config.yaml
num_attention_heads: 2
num_key_value_heads: 2
vocab_size: 2048
hidden_act: "swiglu"
bias: "none"
init_std_down: 0.0118
init_out_by_depth: true
optimizer: "muon_variant"
learning_rate: 0.0104
lr_mult_down: 2.0
beta1: 0.95
lr_head: 0.00593
warmup_steps: 94
Each number is 128 + 32 x the weight over its row's rms, rounded and kept within 0 to 255. Layers, rows and columns count from 0. The size above them is the row's rms in percent of the matrix's.

# layer 2 attention key, 128x160, rms 0.257, rows 92-127, columns 120-159
size [ 93  95  98 114  87  82  91  84  85  99  87  90  93  91  93  96  94 102  96  96 102  94 101  95  94  92  91 103  94  92 105  91 104  96  89  99]
[[ 96  86 125 184 149 111  67  69 123 133 154 100 100 103  58 105 155 128 208 150 154 186 129 108 100  99 132 161 119 124  71 170 128 162 177 189 108 142 153  86]
 [143 155 146 129 119 139 137 204 162  97 129 100 100 151 138 101 126 114 105 179 152 183 117 176 122 118 136  58 129  42 127  85 123 115 143 133  98 111 156  77]
 [106 110 114 130 165 144 128 105 160 118 136 177 128 173 126 148 137 169  93 167 113 118 131 213  77 129 134  61 169 127 174 110  96 115 117 134  89 156  89 163]
 [151 127 114  59 119 161 159  81  89 136 136 142 123  98 146 158 117  79 163 135  63  81  76 106 142 202 162 115 138 160 120 100  83 105 140 115 121 102 121 163]
 [149  90 147  77 171 148 161 121 107 140 142 118 119 139  88 128 150  85 134  94 147 112  87 141 129 107 143 148 119 151 152 101  95 147 137 134  73 139 216  83]
 [153  59 146 133 170 130 151  80 147 133 144 180 117 140 123  98 230 155 171 119 123 176 135 133 104 101 111  70 133 120 100 145 107  75 109 155  93 177 169 141]
 [153 119 139 104 117 165 125 169 125 119  95 202  88 123 173 164 190 121 127 102 171 146 117 120 115 173 144 110 138 134  91 164 171 145 141 124  88 101  56 103]
 [112 125  79  92 175 161 128 124 154  59 132 172 142 102 156 108  92 161 108 117 136 117 100 157 152 134 149 183  79 173 181  83 137  67 112 126 117 136 170 125]
 [109 126  90 131  83  68 163 162 147 221 109 123 154 122 108 117 116 106  89 116 132  74 111 123 113  98 170 103  95 164 128 144 124 167 103 119 155 136 158 108]
 [120 107  90 108  73 128 116 151 166 148 163 160  69 113 119 195 189 147  96 174 122 174  94 119 150 173 151  94  72 179 104 225 147 113 121 170 122 117 142 118]
 [159 135  93 160 125 165 112 141 161  51 162 188 122 160 167 125 119 129  93 146 129 125 172 161 153 121 150  84 197 108  24 175 141 125 104  66 127 127  62 124]
 [127 138  70 121 138 141 133 163 142 103 176 132  73 175 160 117 116 133  69 140  79  85 143 150 143 155 201 127 117 145 126 119 116 149  98 117 160 129 148 130]
 [158 148 175 146  87 138 165 163 127 149 171 131  54 133 159  91 121 145 108  44 135 116 114  66 189 159 159  73  98  97  77 132  86 138 125 152 110  90  65 125]
 [166 139 130 127 120  75 116 195 139 128 150 136 113  86  89 146 143 119 132 177 143 111 137 114 110 176 202 138  30 175 176  94 138  84 155 166 123 122 151 122]
 [124 157 135 144 175 155 105 163 151 159 122 104 158 165 148 111 107  97 103 137 118 116 146 150 172 158 139 205 108 108 141 112 113 101 135  68 148  86 120 123]
 [155 131 104 155 136 137  88 116 180 121 108 203 175  99 150 128 164 106 125 130 156 126 128 154 186  90 121 124 139  86 122 195 177 141 109 109  53 151 123 152]
 [151 133 158 146 191  89  97 137 131 145 132 133 145 172 119 141 107  79 111 104 143 170  72 117 150 104 146 153  95 120 104 130 105  84 135 179 125  95 186 167]
 [148 106  62 105 125 147 128 178 122 122 161 170  61 120 133 196  92 131 141 193 128 125 140  41 130 104 171 119 127 164 136 128  69 142 135 104 124 155 109  63]
 [118 149 111 147  84 179 139 155 102 131 177 151 135  33 191 154 120 112 124 147 154 128 123 175 146 159 111 133 108 123  79 131 142 128  71  92 158 206 117  87]
 [143  79 146 132  78 155  83 133 145 135 124 169 174 108 178 119 137 153 124 114 172 198 130 126 124  85 169 100  74 134 100 144 122 105 123 103 106 126 149  59]
 [117 119  78 141 135 136 179 147 149 112 116 133 139 142 200 152 136 161  70 119  86 130 152  73  93 142 162  97 162 163 137 155 153  87 124 193 132 134  90 156]
 [129  66 151 134 104  73 111 221 119 179 158  73  88  90 146 107 151  62 166 115 149 136 124 116 175 136 123 126  68 133 148 183 113 170 177 138 122 139  75 176]
 [155 143 208  62 102 149 120 137 102 164  71 183 139 169  65  93 129 148 114 144  75 118  91 140 122 149 141 100 141 160 122 114  82 140 131 122 148 158 136 120]
 [185  89 137  60  81 116 105 133  77  79 138 160 184 132 123 156  97 107 160 160 129 109 112  84 157  98 149 125 130  87 134 141  94 145 129 104  90  84  87 103]
 [ 66 105 169 152 186 197 122 114 180 140 156  79  89 171 136 118 208 155 196 209  91 130  84 143 115  72  95 105 127 128 133 139 110 140 122 151  87  96 145 137]
 [200 158 134 149 154 181 124 112 140 118 133 118 148 141  93 124 144 144  95 119  74  83 138 148 115 115 124 150 121  96 175 113  83 122  85 101 117 122 134 143]
 [ 88 129  96 161 167 158 155 120 116 110 136  88  73 208 160 155 102 120 186 101 145 144 122 109 118 124 154 123 137  89  93 155 113 137 124 104 108 116  85 125]
 [136 173 141 121 164 101 115  90  91 139 106 112 144 162  70 124 116 127 101 144 159 111 131 123 120  85  87  50 136  92 135 124 117 115 187 126 149 149 118 136]
 [120 131 125 104 104 133 118 138  98  93 128 137 174  84 142 121 129  86  50 155 124 119  92 179 136 108 145 155  75 104 135 145 154 128 120 126 135  84 164 158]
 [154 122 105 120  91  97  73  82 121 102  86 123 130 167 137 130 124 143 128 145 169 167 142 148 109 150 147 118 169 125 183 142  83 144 116 151  48 113  95 130]
 [ 82 102 148 132 112 106 136 199 121 176  80  95 147 207  76 127 103 131 135 159 176 151 105 115 124 123 121 113 185 110 135 131 147 106 101 149  96  90 176 129]
 [181 183 102 150 146 218 136 148 132 147 119 129 112 121 148 120 109 146 149 159 113 134 113 116 170  57  81  88 142 137 137  93 133 142 124 144  65 130 142 115]
 [138 185 135 134 164 127 131 155 169 120 141 139 147 155 122 105 119 136 125  83 186 147 131 127 116 154 116 128 136 109 174 108 134  92 171 102 111 179  49 160]
 [138 130  97 116 163 200 126 172 103  95 148 108 144 136 173 109 144 139 151 168 125 134 130 120 225 136  49 144  89 142  78 128 163  84 127 179  96 137 127 168]
 [110 148 103 133 151 142 166  90 113 163 112 142  90 141 113 119 124 115 142  83  66 147 131 114  84  90 115 114 147 124 128 139 155 136 200 147  36 137 120 113]
 [123 108 151 146  88 131  95 119 112  86  90  82 154  76 100 130 150 138  66  98 175 121 186 153 102 216 115 191  74 138 157 144 132 106 132 131  83  95 124 123]]
# layer 2 attention query, 128x160, rms 0.262, rows 93-127, columns 120-159
size [ 93  98 109  87  89  93  96  84  91  92  99  98  91  94 103 107  99  99  93  98  95  88  91  97  92  89 103  98  99 108  97  98 101  98 101]
[[164  82 104 141 130 161 109 158 115 121 109  99 140 138 144 151 153 104  60 100 104 166  44 216  84  84  85 117  89 189 184 142 112 135 145 155 146 141 109  97]
 [101 170 156  85 137 108 142 163 140 142 161  84 158 113 134 166 108 149  84 138 157 120 134 157  83 169 152 103  80  81 123 109 144 129 140 159 134 142 109 109]
 [126 134 123 141 198 104  95 124  96 225  42 150 141 138 154 129 166 113 165 117 156 152 189  57 116 144 136 180 140 143 128 124  91  83 146 114  99  82 121 154]
 [155 187 143 136 145 111  91 107 131 140 137 116 136 131 132 105 162 171 132 155 163 160 170 154  81 144 124 102 104 121 177  92 121 166 144 129 136 128 130 142]
 [153  85 158 124 168 181  83 142  81 108  87 174 138 112 105 141 172 120 174  98 195 128 112 122 122 138  80 162 195 118 170 120 153 144 114 135 166 125 123 134]
 [100 164 101 134 122  82 149 114 109 121 120 114  94 101 158 105 120 172 117 109 143 127 125 132  43 107 155 168 199 167 178 145 151 102 149  87 144 164 156 139]
 [163  99 115 100 138 116 128 110 150 115 135 215  55 100 117 118 148 115 136 159 108 130 176 126 176 183  88 138  90 149 167 146 107  53 145 155 140 105 149 204]
 [121 197 186 147 124 136 101  70 112  99 182 147 121 135  81 114 124 126 156 101  95  98 128 210  98 132 107 137 160 161 179 128 115 204 159 108  93 147 138 112]
 [168 126  91  89 135  68 153 170  91 137 159 146 199 150 164 131 146 128 126 180 119 142 120 162 167 140 168 123  60 153 155 156 118 100 186 108 157 118 213 132]
 [165 152  94  93 105 110 158 103 138  94 154 153 134 143 136 153 135 103 129 128 144 168 160 116  51 114 120 108 138 168 114 126 134 104 209 204 138 108 108 133]
 [193  97  97 107 118 168 177 123 132 105 144 125 160  79 123 128  72  72 113 137 145 132 135 149  57  89 168  84  97 164 120 150 172 170 159 130 123 151 144  95]
 [121 133 106 156 122  76 173 101 110 184 139  70 185 123  72 141 127 141 209 128 142 170  99 110 139 114 132 136 154 139 145 216 108 151 229 131 104 173 113 124]
 [144  61 144  71 101 152 104 145 103  77 102 138 151 166 128 137 110  76 106 104 129 119  99 126 119  95 154  91 175  55 129  71 128 135 106 152 138 178 192 138]
 [167  92 103  92 154 124 137  62 124 137  89 127 133 100 115 119 155  75  65 134 142 201  73 151 105 128  87 105 130  88 124 144 142 173 108 167 118  72 142 136]
 [194 123 117 138 116 132 126 145 145  83 111 142 166 162 154 161  68 132 158  87 117  57 125 120  63  92 137  96 146 123  53 159 129 151  58  78 137 115 133  94]
 [160 115 131 142 120 129 120 109 114 168 131 128  89 117 142 115 111 138 173 150 120 106 151 105 104 127 106 151  94 137 112 109  61 155 168  82  88 147  99  98]
 [159 107 135 145 137  48 130 177  45 227 140 113 159 166 135 108 139 127 158 127  92 152 150 123 136 136  97  88 130 101 135 142 129 148  62 148  96 152  86 106]
 [134 142 130 101  92 114 150 151 130 128 130  68  90 141 158 125 121 114 139 109  99 142 106  98 211 114 104 158 201 102 161  74 104 109  99 172 150 106 114  78]
 [122 131  83 102 139 204 146 158 137 140 115 191 198  82 147 164 171 158 112  99 120 142  77 148 172 137 140 159 123 123 119  75 130  92 124  98 133 118 176  94]
 [145 114 157 128  98 134 141 134 205 140 130 202 111 143 100 124 105 152 110  87 131 135  49 114 137 136  94 111 124  89 132 129 147 101  95 163 151 170  96 168]
 [126 100 119 167 170 156  66 140 146 192  95 111  97 139  96 122 138 137 128 149  74  80 159 140 114 191 105 132 130 121 125 172 129 164 197 102  60 106 139 110]
 [154 140 167 120  93  99 161 153 157  99 115 162  92  84 150 127 112 140 138 186 158 105  84 159  91  98 161 166 112 117  62  81 152  80 114  85 148 155 114 105]
 [162 179  85 154 120  75 130 156 160 187 125  89  93 137 111 157  92  89 121  89 176 153 105 109 162  79  80 112 142 152 114 110 117 181  83 103 104 132 157 129]
 [156 116 124 106 100 116 157 141  93  98 131 118 168 110 185 165 152 135 131 177  50 150 148 167  78 174 148 107  58 106 106 110 109 103 174 162 178 167 150 191]
 [104 111 165 178 168 109 138 109 102 111 136 115 155 117  86 141 179 191 120 103 186  98 160 124 134 104  94 103 101 158 134 156  93 174 132  76 103 131  99 160]
 [127 192 139 192 162 101 188  83 129 172 114  88 122 106 104 193 124 138 151 111 132  96 131 136  96 201 135 142  58 156 102 171 118 160 163 126 130  93 174 113]
 [ 37 180 139 135  42  68 108  77 129 165 138 129 101 144 201 136 140  95 129  86 118 121 108 121 148 138 156  90 138 119 142 117 123 180 115 157 129 176  89  92]
 [140  66 156  92 161 135 154 166 158 112 115 133 130  97 159  98  67 108  90 128 136 137  96 120 154  82  77 174 101 129 142  85  60 137 106 100 125 100 128 176]
 [142 141 162 144 130 100 156 115 116 115 100 147  50 105 114 152 147  77 187 144 186  64 154  85 122 114 128 138 120 114 173 132 133 102 118 147  87  84  97 124]
 [192 169 119 119 138 184 133 110  78 139 149  70 166 153 140 168 129 103 164 129 161 131 106 143 142 117 201 161 129 132  81  91 115 157 142 101  96  85 173 143]
 [ 94 128 135 165 159 154 100 113  79 124 135 130  79  41  87  72 147 117 151  78 100 116 100 145 127 121 117  67 146 138  92 113 150 141 149 134 188 115 162 172]
 [ 93  95 142 133  88 123 114 125 115 142 132 108 111 168  91 193  61 140  89 132 110 165  70 142  93 130 114  79  80 145 134 143 129 156 178  79  96  78 130 124]
 [161 122 104 151 141 126 132 130 141  90 113 129 104  82 222 143  95 183 116 159 107 143 122 170 113 186  77 111 166 102  81 104 189 104 106 175 135 106 146  95]
 [136 121 168 121 160 157 126  87 150 115 143 151 122 211 127 131 161 101 117 110 148  75 183 124 101 138 119  74 158 141 187 168 109 115 132 159 104 175 109 161]
 [ 83 157  95  82 213 169 137 160 108 112 126 166 131 164 157 116 155 121 192 141 136 145 168 166 157 138  45  77  31 124 159  88 150 142 130 137  87 151 165 131]]
# layer 2 attention value, 128x160, rms 0.22, rows 64-109, columns 120-159
size [ 93  90  92 109  89 105 105  98  96  94  85  95  95  91 100  95  95  87  87 106  88  82  82  96 107  93  91  91  84  89  88  79  98 101  91  91 102  97  87  97  92  97  88  94  92 106]
[[100 134 118 104  67 175 143 108  90 103 122 132 160 129  66 137 130 115  76 169 110 127 168 129 168 150  71 161 148  86 118  68  80 105 172 108 108 115 116 205]
 [147 189 160 135 159 144  75  67 119 172 116 118 106 136 170 177  86 187 146 122  66 143 101 148 107 118 150 136 126 106 139 107 101 141 153 188 150 128  97 109]
 [107 130 169 116 108 120 135  95 130 158 150 128 156 121 111 126 111 136  97 173 121 149 108 176 136 180  65 105  98 153  99 144  99 102 169  57 151 172  79 183]
 [137 149 146 145 103 121 130 130 149 129 137  76 182 109 126 136  70 142 140 202 124 110 141  67 127 145 128 186 186  92 107  83  99 190 126 107 118 110  95 133]
 [159 132 117 126  70 135  57 126 115 138 120 120 119 141 138 139 126 192 164 156  60 162 106 128 127  74 232 151 127 124  64  74 144 101 102 130 155 137 110 106]
 [108 167 153  90 150 152  92  76 123 123 116 148 131 111 161 141 146 143 130  81 125 148 114  76 144  78 104 153  89 115  95  42  65  49 128 142  63 117 172 105]
 [ 77 115 138 115 105  50 126 109 140 133 138  89  87  88 104 194 161  91 144 108  87 147 111 121 122 163 116 145 153 130 124 143 129 172 110 170 159  77 145 122]
 [121 155 108 117  88 138 144 110  67 229 123 119 142 150 183 128 144 117  81 158 131 129 159  99 107 120 124 176  90  88 134 128 126 105 180  91 114 116 129 162]
 [131 159 106 168 111 158 123 151 120 132 134 187 165 114 161  68  75 130 150 129  72 157  62 155  84 156 165 125 167 137 130 137 162 139 152  86 166  74 138 158]
 [ 74 136 161 184 140 123  99  89 138  81 109 127 133 166 125 159 119 124 134 120  29 144 125 162 141 108 166 134 155 129  75 161 135 144  79 104  97  58 176 117]
 [127 172 138 141 141 102 147 109 156  79 122  56 130 134 106 101 110 142 109 123 106  90 171 155 178 158 200 114 118 154 180 156 121 116 127 120 137 191 103 167]
 [134 157 166 114 170 143 108 195 125 141 143 144 156 145 169 166 191  57 128 136 145 174 169 177 109  83 119 139 138  96 164 127 154 183 120 162 171 172 141 109]
 [120 101 104 134 120 110 126 153 131  97 183 138 134 177 171 114 120 163 171 178 181 122 137 180  71 115 132 153  88  77 143 211 120 145 143 133 168 210 209 130]
 [129  98 108 148 165 151 141 157  66 136 117 123  93 110 119 102 103 127 125  74 124 130 114  74 177 131 138 129 151  93 129  87 115 166  82 126 138 176 119 174]
 [173 132 139 152 121 107 136 144  81 117  85 132 157  95 161 148 130 149 161 126 117 108 128 157  99 114 140 125 165 127 126 130 125 161  72 122 195 100 121 116]
 [ 93  98 133 149 149 129 152 111 171 155  93  97 116  91 169 131 122  76 156  80 158 130 211 108 139 173 120 143 194  72  90  88 105 197 109 140 104 200 120 148]
 [166 104 138 149 135 114  75 137 144 123 176  95 119 164 143 147 104  97 130 123 144  72 172 104 140 132  96 103  87 120 170  95 116 120 125 139 157 138  92 132]
 [109 146 140 132 133  87  93 123 133 103 139 145 150 100 115 121  62 173 149 182  84 126 159 117 113 142  60 108  88 100 149 138 148 145 149 147 132 114  87 104]
 [128  97 132 163 144 164 111 140 167 160 148 151 142  93  85 155  94  99 164  99  95 101 153  95 126 149 100  85 118 151 121 101 105 220 121 132  82 132 219 123]
 [152 190 191 157  99 150 176 164 160 148 133  85 167 149 186 100 123 126 151 112 107  73 205 110 121 151 114 129 131 105 103 144 151 111 149 153 166 152 133 115]
 [114 116 132 106 150  70  87 124 153 117 102 161 191 100 195 159  88 142  80 117  98 144 103 157 116 148 131 150 105 181  83 102 119 132 127 111 150 124 136 149]
 [152 135 128  94 145 129  86 129  81 179 153 121 126 164 119 139 141 162  91 112 162 114 150 136 204 177 119 151 105  98  92 102 129 148 112 181 141 132  69  87]
 [ 97 122 150 132 146 104 151  84 162 162 152 175  74  94 165 171 134 109 140 115 110 148 141 107 133  74 140 152 139  90 125 116  71 134 169  83  74 175  95 153]
 [157 114 134  75 150 153  77  88  67 115 122 122 151 126  67 102 152  97 134 122 111 162 185 159  87  53 123  66  89 140  75 125  33 124 201  78  98 127 151 101]
 [130 160 107 128 200 125 147 116 112 146 142 124 196 113 117 116 180 134 157 133 138 101 166  92 136 137  92 129  84 173 106 143 164 139 148 143  97 165 144 110]
 [126  80 179 181 111  81 141 128 128 117 203 127  83 170 181 120 130  69 102 119 128  83  52 167 166 124 141 159  96 123 123 116 112 127 124 164  86 167 106 119]
 [ 94 133 155 101  96 186 177 169 104 133  99 123 143 104 144  98  83 106 144  97 115 123 126 122 118 132 111 165 133 168 169 134 102  61 151 165 188 159 103 104]
 [154 108 181 131 127 164  83  97 208 111 121 173 142 110 189 169  88 108 118 110 120 140 161 138  97 130 136 113 133 171  91 124 180 132 138  85  89 195 122  98]
 [188 173 145  84 125 143  90  93 183  94 154 131 105 102 147 196 159 146 106 124 102 168 135  79 112 160 154 122 128 191 138 114  75 163 127 118 143 165 102 127]
 [169  96 139  90 120 158 126 131 107 128 188  95 115 168 117 141 127  64 194 127 134  53 180 171 125 162 166  98 113 133  99 130  90 153 143 190 222 169 127 104]
 [158 118 157 156 105 121 142  81  77 200 125 176 145 154  87 181  95 102 139 122 149 148 102 113  62  39 124 114 144 143 146 140  82 148 129 114  86 119 167 151]
 [188 162 131 198 102 103 128 112 191 113 193 102 109 157 120 143 109 121 174 118 146 105 177 103  93 100 171  84  90 182 189 129 120 152 134 123 139 137 139 144]
 [129 131  92 171 137 139 176 118 170 140 138  95 126 112 123 167 102 140 134 128 100 155 144 125 128 208 116 158 107  72 152 127 157 200  82 188 108 119  68 173]
 [170 126 127 134 187 139 106  68  85  98  76  77 127 126  75  91 101 126  78 126 153 122 196 160 103 115 148 102 143 158 164  96 113 130 162 137 151  81 114 115]
 [ 74 129 116 156 112 164  94 235 125 152 137 159 111 112 116  65 152 125 131 154  78 164 125 139 130 178 159 123 135 111 140 119 135 145 102 131 140 142 111 189]
 [167 122 117 104 137 159 124 194 156 123  98 140 201  96 141 153 154  97 177 105 140 134  89 141 152 176 150 115 133  58 131 187 122 142 141 117 151  99 173 122]
 [155 152 132  86 117 103 162 145 177 108 101  78  87 121 104 154 152 130 183 116 152 158 119 159 138 141 127 103  87 167 138 141 135 136 139 103  76  89 143 207]
 [ 57  95 147 143 202  77  99 148  94 126 126 131  66 116 157 120 160 152 107 194 144 106 105 109 117 151 137  42  96  84 121 115 151 128 115  80  99 166 148 128]
 [131 126 134 161 116 110 138 107 120 103 131 103  90 181  80 108 141 127 124 100 105 122 134 136 161 148 152 112 178 121 194 147 115 118 170 186 143 126  82 146]
 [107  60 106 149 155 136 143 121  74 119 174 131 126 127  69  87 171  77  94  89 162 130 149 135  83 126 128 113 140 156 122 164 127 113 148  98 199 140 158 137]
 [121 134 177  88 109 149  85  66 153 141 157 102 167 137 166 171 111  92 159 172 131  79 125  99 126 165  60 125 139  95 121 151 113 110 104 168  98  57 127 123]
 [ 97 162 131  66 141 135 132 109 196 153 134 131 136 143 142 156 179 142 124 142 174 139 120 137 119 148 138 118 142 163 151 128  97 136  79  93 132 160 146 130]
 [122 125 123  77 169 101 150 145 137 156  97 143 160 100 111 163 107 145 112  82 159 127 133  70 118 143 105 126  88 136  94 137 133 123  89  83 150 137 174 130]
 [129  96 102 109 161  79  97 100 115 160 170 129 115 173 108 131 140 173 144 107 138 151 112 131 103  86 120 117 130 136 116 157 145 113 114  28  86  62 132  82]
 [132  88 116 141  92 123  75 152 136  83 126  89 141 143 124 152 132 186 211 131 122 134 121  76 174 125  90 134 218 101 166 116 102 155 154 148 146 174 141 150]
 [ 96 127 159  97 154 103 141 125 135 126 102 142 129 158  96 141 110 128 100 105 102 173 126 113 127 156 138 170 106 126 106 132 134 109 169 117 143 116 120  98]]
# layer 2 attention output (transposed), 128x160, rms 0.23, rows 64-109, columns 120-159
size [ 86  76  83  96  83 100  89  85  83  91  80  89  92  83  86  95  85  79  80  94  83  77  80  95  93  80  82  82  76  83  85  73  90  95  88  95  91  83  78  90  89  86  84  85  85  89]
[[158 139  86 100 126 112 114  87 130 112 151  93 155 150 180 122  80 112 156  76  76 104 116 133 158 162 157 107 189 174  49 143 152 149 138 114 179 129 154 139]
 [ 93  53 123 104 141 133 154 130 166 135 111 108 132 174  93 171 138 128 121  84 129 135 140 170 121 118 137 138  91 118 139 119 203 161  51 107 134  86 136 183]
 [116 106 101 119 151 147 139 116  89 104 113  88 180 167 167 182  88 133  73 157 111  98 147 102  87 117 160 158 113 141 122 188 113 165 116 255  84 109 156 143]
 [135 111 128 144 144 129 147 114 185 125 139 120 130  95 121 116 124 158 143 134 168 117 133 176 139  99 195 123 112 109 180 195 149  89 133 125 150 161 116 136]
 [ 86  79  93 149  96 118 228 117 166 145 137 110 139 180 178 166 139 121 152 255 128 160 144 111 190 185 128 124  75 114 135 159 179 139 110 143 154  72 116 140]
 [153 125  98 117  99 111 162 136 110 132 105  78 135 137 121 182 110 125 120 182 108 148  35 172  88 140 158 101 153 142  92 187 136 156  98 142 142 107 110 153]
 [105 170 159 119 154 170 125 160 197 107  72 132 140 154 119  95  67 113 118  92 136 123 142  92 127 100 156  98 131 123  80 130 145  98 103  66  97  45 124  74]
 [116 113 145 108 128 156 150 133 127 100 107 119  83 131 119 145  83 112 114 215 175 104 208 189 150 122 131  76  93  97 163 122 137 170 102 134  81 138  93 133]
 [ 99  97 131 121 131 118 106  96 192 110 119 134 124 187 161 148  94 108 127  40  90  97 144 108 159  76 151 168 175 126 106 127 154 173 123 173  70 182 106 211]
 [144  82  79  84 136 162 120 103 115 141 144 119 128 142 138 156 110 104 143 132 143 120 154  67 125 138 187 143 144 164 166 127 112 135 117  73 145  95 174 129]
 [101 157 107 129 142 116  82 159 120 108 146 170 119 118 156 161  92 130 145 149  95 190 112  92 165  92 103 153 113  87  66  93 131 159  83 120  95  71  88 171]
 [141 142 108 104 131 142 109 113 126 132 112  90 147 231 139 147 129 127 111  90 121  70 105 107 121 125 146 107 146 117 167  88 101 126  90  67 141 128 111  94]
 [126 115 170 113 114 137  63 119 121 115  99  87  65 123 169 107 131 145  85 127 129 123 141 154 114 127 115 138 124 146 184  42 111 144 120 161 166  91  77 138]
 [121 131 171 141  91 112 136 127 196 118 137 168 162 139 135 122 184 112  10 161 121 134 101 171  90 171 109  99 115 161 108 143 166  91 121  94 132 143 160 155]
 [121 128 165 112 136 120 159  90 156  58 146 144 136 152  87 126 166 132  65 147 135  64 157 174  98 104 145 148 138 137 140 140 136  55 121 135  97 126  96 153]
 [185 130 142  92 125 116  93 170 158 148 188 156 156 165  66  94 117 160  63 206 123 193  29 137  91 104  98 125 115  95 139 163 153  97 154  89 172 137 178 121]
 [139 155  82 151  81 127 125 137 157 133 114 124 160 182  97 139 156 122   7 129 156 151 101  93  79  70 136 108 179 112 158 145 151 116 140 165  94  96 123 148]
 [166 121 105 104 130 136  68 138 159 143 102 193 185 152 146  88 154  84  51 163 206 189 113 118 173 126 134 183 186 116  76 118 140 148 123 133 185 153 150  92]
 [103 153 168 164 141 170 140  97 115 148  78 114 143 143 187 106 105 169 134 129 107 108 167 175  59 129 129  98 155 107 126  83  80 163 164 105 182 143 120 126]
 [100 125  92  97 117  60 133 130 126 136 142 147 166 150  80 164 166 117 105 126 144 178 129  94 129 120  73 119 152 103 158 170 166 157  84  97 169 178 120 163]
 [142 148  94 126 105 125 130 109 101 155 153  93 175 129   0 113 191 114 167 134 151 116  92  92 135 142 169 140 147 124 134 167 157  67 123  99 107  62 155 133]
 [139 161 101 158 150 130 129 140 145 120  99  99 157  77  91 185 131 134 164 153 164 113 102 107 113  58  94 104 123 165 143 183 105 142 194  89 134 128 181  98]
 [164 108 145 140 148 161 164 105 149 167 122 120  90  83  88 130 104 146 162 141 115  83  90  93 117 139 115 157 112 150 106 153  88 167 164 221 132  49 129 103]
 [123 125  99 127 161  97 161 139  82 110 167 150 124 109 157 117 107 138 138 116  90 158 146 133 142 198  78 131 122 148 130 120 116 107  82 153 132 125 123  47]
 [140  73 105 121 121  95  69 145 110 117 131 195 106 120 130 165 107 146 151 136 105 168  88 224 100 123 136 141 135  70 104 122  73 116 132 107 174 140 100 116]
 [140  99 116 137 119 157 125  95 110 172 193  97 134  72 105 172 124 151  86 117 101 168 146 142 129 166 105 105 121 102 192 138 125 151 122 124 176 141  80 165]
 [191 197 127 151 168 163 115 151  91  99 163 165  93 150 146 181 142 135  56 143 115  91 134  61  86 145 128 110 102  96  96 142 162 151 117 115  76 164  82 108]
 [109 108 128 150 114 123 109 138 137 132 117 118 109 168 141 184 211 144 166 130 116 133 120  91 136 138 133 155 121 119  98 128  84 148 100 139  87  95 116 127]
 [134 158 100 127 186 112 112 157  91 158 131 100 130 141 103  47 111 150 155 224 137  92 173 198 148 170  80 129 141  56 122 117 156 166 191 125 131 165 141 116]
 [102 184 111 118 125 112 107 144 140 102 114 165 136 137 129 113 107 158  80 180 150 172 151 132 113 125 113 150 167 126 148 102 145 141  84 110  97 154  94 101]
 [109 107 174 127 101 154 158 121 161 130  77  90 137 114 120 124 135 155 174  56 137  83 154  81 114 147 140 188 130 134 130  84 119  88 120  77 110  51 154  92]
 [115 144 106 107  72 114 117 159 116 176 110 174 116 162 100 171 120 151  81 132 150 160 128 191 190 127 109 156 129 106 114  95 117  91 128 126  57 151 101 155]
 [ 95 163 178 119  83 179 131 124 153 138  93 166 134 163 108 206 175 127  97  83 184 148 118  91 183  94 122 160 144 148 120 140 135  97 166  98  82 103 125 145]
 [ 92 112 104  53  84 128 137 142  80  77 144 147 121 102 169 109 112 126 112 138 117 161 152  98 160 135 108  97  93 132  61  78 121 120 126 168 114 219 117  98]
 [162 146 186 159 118 123 153  84  58  94  65 150 192 165 114  93 119 128 149  91 135 144 132  33  88 121 102 139  85  86 167 139 188 125 117 170 105  83 155 130]
 [111 138 106 123 129  98 149 127 141  88  90 178  60 110  91  53  74 136 163 144  77 144 118 175  92 135 139 121 123 169 163 128 140  54 153 110 139  79  78 156]
 [ 78 110 144 189 113 158 134 116 107 171 152 198  95 155 130  81 163 116 148 183 110 114 108 106 157 148  61 144 155  99 142  92 143  99 169 189 101 115  58  69]
 [112 139 121  97 126 156 112 113 144 147  94  67 184 166 120 115 112 115 141 141 162 180 113  70  47 124 106 142  87 150 172 129  98 145 125 141 110 117  93 168]
 [161 146 114 153 175 135 155 110 151 155 121 142 185  88 108 133 154 139 143 150 138 105  96 173 123  75 111 160  76 108 129  54 149 171 133 207 124 113  71 111]
 [171 169 132  72 162 153 141 120 140 117  80 140 107  62 124 158 117 154 105 128 136 145 117 182 145 162  81 159 144 108 110 148 145  97 141 167  96 146 182 119]
 [137 128  52 129 102 133 131 161 120 122 118  93 146 136 120 114 107 125  54 113 111  92  72 125 114  94 162  47 141 122 136 113 103 149 151 117 154 125  78  88]
 [114 150 179 105 102 129 153 129  64 122 111 124 111 103 113 113 131 138 147  66  81  86  94 101  99 144 115 159  65 115 117 126  80 121 124 161 163 128 176 107]
 [110  78 131 144 129 117  75  87 119 151  95 148 128  98  99  89 153 102  97 175 102  99 129 217 151 135 139 111 117 121 118 136 122 134 189 151 150 137 147 109]
 [144 150 111 153 188 165 124 199 119 102  91 192 176 156 169 121 168 128 166 145 200 144 161 117 113 207 101 111 136 141 111 164  78 101 125 155 151 124 108 131]
 [131 150 127 122 166 140 127  99 124 117 117 135 138 138 211  94 137  57  72  87  71  84 155 148  95 136 172 124 122 149 141 127 106 142  88 161 182 153 132 159]
 [145  76 101 115  72 118 116 159  96 115 134 154 204 138  96 128 165 101 151 135 116 150 170 114 130 128  88  84 110 150 154 149  77 146 102 151 137  92 132 189]]